Weights of a small GPT-style language model, trained from scratch on English Wikipedia.
Size: 12 layers, width 256, 4 heads of 64, MLP 1024 squared ReLU, vocabulary 8192, 16.2M parameters.
Architecture: RMSNorm before each block, rotary positions, no biases in attention or MLP, normalized queries and keys, some layers without attention, local attention windows, paired heads, shifted keys, gated attention, exclusive self-attention, value embeddings, an embedding shortcut, capped logits.
Each number is 128 + 32 x the weight over its row's rms, rounded and kept within 0 to 255. Layers, rows and columns count from 0. The size above them is the row's rms in percent of the matrix's.

# layer 7 attention value, 256x256, rms 0.0925, rows 57-63, columns 128-255
size [ 89 104  81  85  86  86  78]
[[123 156 101 153 146 144 164  83 112 136 111 134 127 164 127  65 164 136 141 129 176 166 163 102 127 151 184 161 152 149 111 175 167 143 138 100 140 107 142 105 113 139 120 147 144 127 137 124 130 140 210 187 131 188  77  79 112  63  94 125 113 125 129 120 107 103 114 141  82  87 181 110 168  66 109 101  78 108  97 134 119  97 119  48 142 106 121 106 176  80  99 136 148 157 122 113 186 139 158 154 167  97 148 169 120 138 127 161 109 125 167 104 131  62 147 130 128 123 151 162 112  84 128 147  80  85 140 158]
 [140  72 128 117 120 121 173 122 130 157 125 145 132  58 101  93 147  94 161 108 101 166 152 108 168 178 131  87 104 145 144 144  67 137  99 100  24 125 137  94 130 103 174  51 158 180  82 135 131 110  92 133 153  83 124 101 133 111 113 151 155 159 144 169  91 162 120  95 125 118 147  72 117  79 139 118 226 152 126  80 128  31 108 104 101 134  58 117 168 136 134 117 118  92 135 133  97  95 131 167 105 183 133 196 108 134  76  67 140 104 102  95 182 133 155 112 156 151  61 128 160 152 111 135 155 170 114 137]
 [149 174 160 170 154 152  72 120 152 134 110  55 107 101 174  84 118 146 144 110 115 138 129 153 144  89 104 152 173  46 148 148  97 188 154  60 144 129 103  99 166  73 118  92 124 134 146 179 145 120 101  62 123  99 105 115 125 131 104 106 144 138 120 202 111 121 105 128 207 139 159  97  53 149 100 127 126 142 118 136 127 174 157  83  98 189 125  82 119 140 146 126 124  80 151 126 129  88 157 103  98 114  62 136 112 143 156 135 143 138 121  97 167 170 112 104 166 139 103 134 128 109  96 140 127 125 146 136]
 [ 51 123 109 156  84 142 122 141 123 178  91 172 198 130  84 148 119 162 150 104 105  57  85 129 129 178 132 157 134  92 113 171 182 110  88  92 110  91 108 103  93 163 161 201 129 147 161 155  98 140 161  93  91 172  81 234 161 164 131  45 125  79 148  64 146 129 101 177 171 175 109 111 118 179 147 123 140 148 111 152  98 123 128 116  99 149 163  64  82  87 144 125 136  77 105 144 142 104 152  91 195  97 148 151 196 117 147 124 157 141 118 123 212 142  83  88 111 128  87 160 156  99 145 160 114  99 113 107]
 [173 141  81 123 123 121 149  85 149 105 162 122 134 110 132 155 134  60 141  82 107 124 121  70  64 127 174 136 122 143  99 124 133 103  92 110  77 104 152 109 106 100 129 204 146  90 152 139 135 160 174 133 130  95 149 113 125 122 109  64 136 121 137 107 103  98 125 102 125 152 121 185 135  49 133 143 136 128 207 130  84 116 140 157 160 113 134 133  86  73  96 111 139 179  79 121 116 157 125 108 114  72 138 146 187 119 171 155 139 152 116 171 118 113 132 143 157 163 111  88 158 176  50 121 165 111  97  56]
 [150 117  15  99 100 132  98  64 115 121 133 102  96 190  85 117 118 134 173 115  92 171  88 119 109 161  80 136 124 176 148 136 135 167 129 133 147  72 123 112  89 170 159 142 109 130 162  85  95 157 117  83 131 117 122 166 126 159 107 124 150 129 141 125 122 136 158 126  93  92 158 138 140  65 125 145  72  83  78  87 117 128  54 139 147 169 100 114 124  57 115 172  97 133 116 143 119 152 207 116 121 106 135 140  74 107  53 100 110 117 151  98 136 115 129 153 124 104 170 106 158 125 151 136  94 145 166 148]
 [119 150 152 104 127  75 134 142 113 197 127 165 109 123 164 142 146 112 229  86 128 152 154 139  92 115 158 141 116 122 101 123 189  85  98  68 182 134 177  96  62  91 149 141 172 158 137 115 108 175 174 106  70 185 133 146 140 154 103  90 113 176  40 131 123 153 147 117 113  90 150 163 176  66 107 129 158 139 132 137 155 125  94 209 109  71 124 158 114 104 108 167 105 128 142 155 158 180  83 138 113 120 135 121 116  76 115 129  99 135 130 111 149 112 108 127 137 131 167  84  93 114  86 115 143 115 131 100]]
# layer 7 attention output (transposed), 256x256, rms 0.0906, rows 57-63, columns 128-255
size [ 88 104  82  85  89  88  82]
[[106 130 140 125 136 185 132  61 151 103 103  80 140 144 167  88 163 130 135 185 162 195 121 131 158 117 130 138 162 153 112 117 137 116 153 143 159  80 116  92 145 128 150 120 135 117 161 116 134 137 189 123  95 139  52  70 115 142 105 113 131 158 102 106 136  79  63 127  88  95 151  97 138 108 120  95 120  65 121 152 133 115  67 108 150 140 118 121 124 131  98 183 102 160  70 145 209 100 118 166 171  68 141 156 104 164 158 158 125 145 150  88 179  80 149 122 111 130 137 117 163 107 185 176  99 131 144 180]
 [148  62 117 114  96  94 181 175  65 103 104 120  84 124 113 122 164 115 136 132  82 143 167  88 171 136 139 144  97  78 124 147 156 144 151 144  87 193 137 128 175  78 133  71 168 144 106 146 138 131 116 157 188 111 115 115 123  96 104 153 131 109 114 161 100 136 235 119 153 126 109  73  91  90 166 100 224 137 134 103 147  68 157 143  71  80 106 161 163 144 151 145 128 147 157 117  69 106  65 149 125 168 172 187 111 149 104 121 140 143 100 161 142 108 168 144 158 134  98 106 131 132 144 124 192 162  83 163]
 [129 169 173 188 170 150 107 132 168 132 120  98 125  87 185  99 114 130 173 113 156 124 115 177 133 123 122 123 164  87 139 101  96 167 133 140 138 117 103 102 113  84 124 110  80 102 106 172 170 107  79 147 116 109 108 106 156 124 170  64 128 129 177 155 125 147  96 113 199 134 177  89  78 147  64 124 153 135 145 165 124 146 147 107 120 156 112  89 103 124 152 131 104  97 152 127 168  84 212 106  81 110  87 146  82 156 176 131 145 149 119 164 190 191 103 117 158 125  98 169 148 102 132 171 116 114 149 149]
 [ 48 127  93  99 127 127 176 111 122 135  74 107 155 150 120 159 106 185 162 157  91  59 124 123 133 155 148 148 121 107 172 150 142 121  64  95 106 102  71 114  91 188 122 152 148 161 114 132 130 155 173 100 136 111 100 202 145 136 135  91 100 103 153  60 147 132  93 175 177 177 115 153 163 157 103  95 136 159  91 147 128 135 121 149 150 156 127 132  97 129  83 115 127  75 143 143  95 138 159  89 170 107  74 157 220 111 115 144 169 134 152 117 240 126 149  86 129 144 154 135 150  91 109 104 130  97 135 114]
 [138 143 114 153  78  74 160 106 133  97 164 129 125 133 138 104 138 109 151 109 110 158 134 129  68 111 166 140 102 128  98 156 130  53  98 145 114 120 116 104  93 106 124 194 110  63 156 127 190 127 153 169 132  81  90  88  91 133 125  88  96 116 105 134 120 138 138 104 162 119 119 204 151  40 170 176 150 148 177 137 116  80 164 162 129 101 133 111 122 102 120 115 148 193 118 116 117 149  98 112 174  86 148 102 186 128 174 193 151 119 140 156 123  93 113 149 121 150 110  81 171 131  78 104 147 108 159 120]
 [170 119  18 133 105 132 137  79  94 108 151 147 111 189  86 117 111  69 186 106 128  94  81  99 137 172  96 157 107 182 139  96 174 158 149 135 177 114 120 128 134 184 156 165 102 125 132  91 110 109 119 116 153 129 133 155 116 160  24 107 139  96 131 136 105 120 153  78  97 121 133 122 151  57 105 141 118 132 100 104 150 125  89 167 155 161  55 115 145  75  58 161  98 108 134 104 125 145 149 132  93 108  91 123 108 103  45 119 130 114 144 116 157  84 116 165 109 118 177 177 121 122 140 119  88 122 169 146]
 [125 133 166  86 126  97 141 128  65 154 114 157 102 105 134 152 150 148 165 111  96 155 138 156 101 123 126 101  87 123 124 152 138  79  90 126 123 128 170 124  87 100 151 165 158 111 137 118 147 123 151 132  84 115 149 130 143 166 157 104 108 177 101 143 158 139 117 106 136 143  70 139 168  88  85 206 162 156 135 126 121 124 121 221 106  99 136 148  92 136 135 156  96 144  82  74 131 191  41  99 133 112 149 110 100  88 118 122  85  99 122  76 139 110 126 136 116 144 162 108 147  98  97  81 144 102 121  69]]
# layer 7 attention query, 256x256, rms 0.0862, rows 64-69, columns 128-255
size [120 107  90 101 110  92]
[[115 104 119  72 134 249 153 109 120 130 153 116 100 121 130 141 136 118 131 110 114  66 162 128  90  86 129 116 122 159 140  82 152  73 131 179 101  98 149 118 231 102 144 107 189 104 140 100 141 123  97 166 156 104  33 134 146 155 140 125 147 145 157 173 149 113 163 154 134 113 152 135  64  95 110  70 154 118 115 101 147 152  70 138  68  67 126 126 149 129 116 138 127 113 117 106 145 105  80 178 166 187 161 114 148 150 158 171 143 148 115 143  77 135 101 174  85 149 125 144  80 103 138 187  99  95 173 111]
 [ 74 138 160 121 110 160 126 142 143 172  81 109  50 182 163 114 172 175 148 141 108 142 169 199 138  99 125 125 130 153  90 111  67 116 151 162  85 105 186 133 129 131 126  77 173 140 140 125 114 148 105 148 118 106  84  83 102 107 121 122 147 160 134 140 180 121 152 170 164 163 129 102  99  94 144  89 154 118 100 154 113  97 142  89 164  93 125 138 121 133  71 133 136  52 146 119 150 158  97 156 183 127 115 123 161 151 103 116  80 128 145 154  80 117 131 173 128  96 153 141 141  79 141 103 115 131 117 133]
 [174  92 113 160 130  50 131 113 110  69 221 143 181 120 142 180 125 117  95 121 151 125  81  92 143 187 142 141  97 102 163 195 142 185 143  99 171 189 108 153 103 142 125 149  78 123 109 124 123  99 148 124 104 138 186 159 123 147 105 139 130 114  84 105  66 146 113  63  99  99 126 176 160 146 114 167 115 113 128 145 150 146 143  88 119 178 124 116 125  93 181 122 181 141 151 117 127 137 180  79  93 116 118 102  98 124 127 120 170 117 100  93 185 109 166  88 139 179 145 116 156 149  97  80 155 125 148 102]
 [129 150 161  91 168 213 158 130 136 129 139 119 112 148 120 117 129 102 150 121 147  94 138 134  65  98 164 103 135 161 155  72 156  96 117 169 103 120 113 134 231 113 115  76 182  92 164  86 145 112  94 153 158 107  74 114 120 172 131 148 155 158 172 134 147 143 149 148 138 119 154 132  90 122 112  93 140 130 143 110 137 148  43 150  66  86 139 124 150 136 118 104 127 150 114 114 138  90  59 171 153 207 152 133 150 130 136 185 108 132 138 174  69 127 106 175  87 148 124 129  70 153 101 190 130 131 164 138]
 [145  91 127 150 123  34 148 136 122 110 143 146 144 112 135 171 127 158 114 119 140 149 115 133 144 168 115 179  89  96 102 174 138 175 160  71 152 112 127 133  32 150 113 161  96 145 115 171 112 140 181 146  96 138 197 138 131 110 123 109  79 115  75  99  99 105  99  80 133  90 104 137 150 149 139 196  94 141 100 147 119 139 189  82 178 186 124 130 107  98 157 119 144 120 152 127 106 178 202  65 112  74  99  92  99 122 161  88 130 118 111  89 188  99 161  61 144 132 160  91 178 113 147  77 148 100  80 103]
 [165 105 156 120 144 130 128 153 129 120 203 162 171 154 185 124 168  75 120 100 153 148 107 164  93 110 130 112 109 140 149 119 102 129 131 149  77 115 121 162 169 114 126  94 114 121 127 109 132 105 127 174 136 131 111 142 105 185  93 160 165 193  98  91 162  95 129 138 169  88 137 211 114  94  79 137 144 105 138  98 171 116  91  88  81 118 148 120 143 181 111 161 157 109 131 102 155 123  87 155 109 118 161 128 102 114 152 180 134 116 127 172 133 183 112 153 109 154 160 160 126 155  98 147 164 142 179 120]]
# layer 7 attention key, 256x256, rms 0.0846, rows 64-68, columns 128-255
size [ 94 134 105  90 112]
[[ 64 112 146 154 152 177 133 155 144 126 124 118 152 104 188 146  55 108 106 152  96  87 102 154 116 138  94 135 151 105 125 132 144  97  92 127 189 154  99 169 159  98 115 114 140 149 102 110 141 136  95 127 161 174 100 119  92 133 201 100  96  73 108 217 133 168 113  94 126 105 163 171 124 127 143 149 184 171 203 101  99  87 198 170 133 120 113 132 121 108  93  97 115 142 185 196  81 115 150 181 139 118 157 143  70 173  96 196 150  94 138 104 141 128 152  71 134 163 134 101  97 134  69 125 127 140  99 151]
 [ 68 132 112 127 155 200  99 173 149 153 163 130 120 129 173 145 111 127 155 112  77 135  86 171 166  94 147 178 115 109  77 128 112 132 154 163 158 118 145 152  97  65 134 148 157 139 165 141 115  81  95 137 117 118  83  82  91 157 179 131 162  85 118 174 116 140 211 128 158 140 118 146 105 109 120 143 172 140 120 153 110 119 162 172 115  95 134 109 129  70 100 110 143 119 207 182 134 107  88 185 140 141 138 160  90 174 135 140 249 166 109 103 154 132  90 124  99 128 173 101  82  88 132 140  83 105 121 148]
 [171 148 126 142 157  83 195  89 123 131  87 127 138 146  88 142 150 141 101 127 151 146 190  99  82 154 122 113 127 183 123 109 123 140 160  77  96 101  66 143 132 144 156 124  81 138  99 120 118 191 175 117 121 179 143 161 161 120 105  59  98 172 122  86 144 103  91 128 109 139 125  97 173 133 153 126  94 156 135  91 157 170  91  95 184 157 165 120  99 148 141 144 108 153  51  99 135 152 134  84 136 104 142  67 183  94 103 104  58 105 107 138  70 111 116  76 148 148 113 172 183 133 119 121 152 132 151  76]
 [ 48 161 106 135 120 129 124 146 169 141 155 149  65 114 181 119  79  86  96 167  99  95  92 181 165 154 128 119 127  84  89 155 142 145 113 124 170 147  80 133 122 124 125 123 143 126 112 125  97  79  80 146 155 178 172 102 113  98 172 114 110  81 109 162 131 172 120  98 109 131 127 152 132 134 127 144 121 126 144  71 107  58 158 191 145  87 121 119 122 126 104 103 103 151 195 145 139 131 128 147 117 113 101 133 130 144  91 183 160 143 130 104 162 100 116  91 113 146 133  47 114 170 172 144 148 172  72 148]
 [160 131 159 132 131  98 136  95 123 138  83 107 114  68  58 122 172 157 132 115 145 165 158  76 123 143 141  62  98 162 127 165 126 122 135 147  58  86 125 103 139 113 141 106  55 141 138 124 143 177 179 152 106  96 167 155 119 119 101 103 145 178 123  61 144 119  88 104 131 164 111 128 164 112 118 123  89 106 110 121 164 141 132 123 165 175 155 126 108 118 166 140 138 135  80 108 162 140 122  79 129 143 146  77  95 104  96  62  66 105 168 106 104 153 132 125 162 144 114 161 199 128 123 106 117 115 187 101]]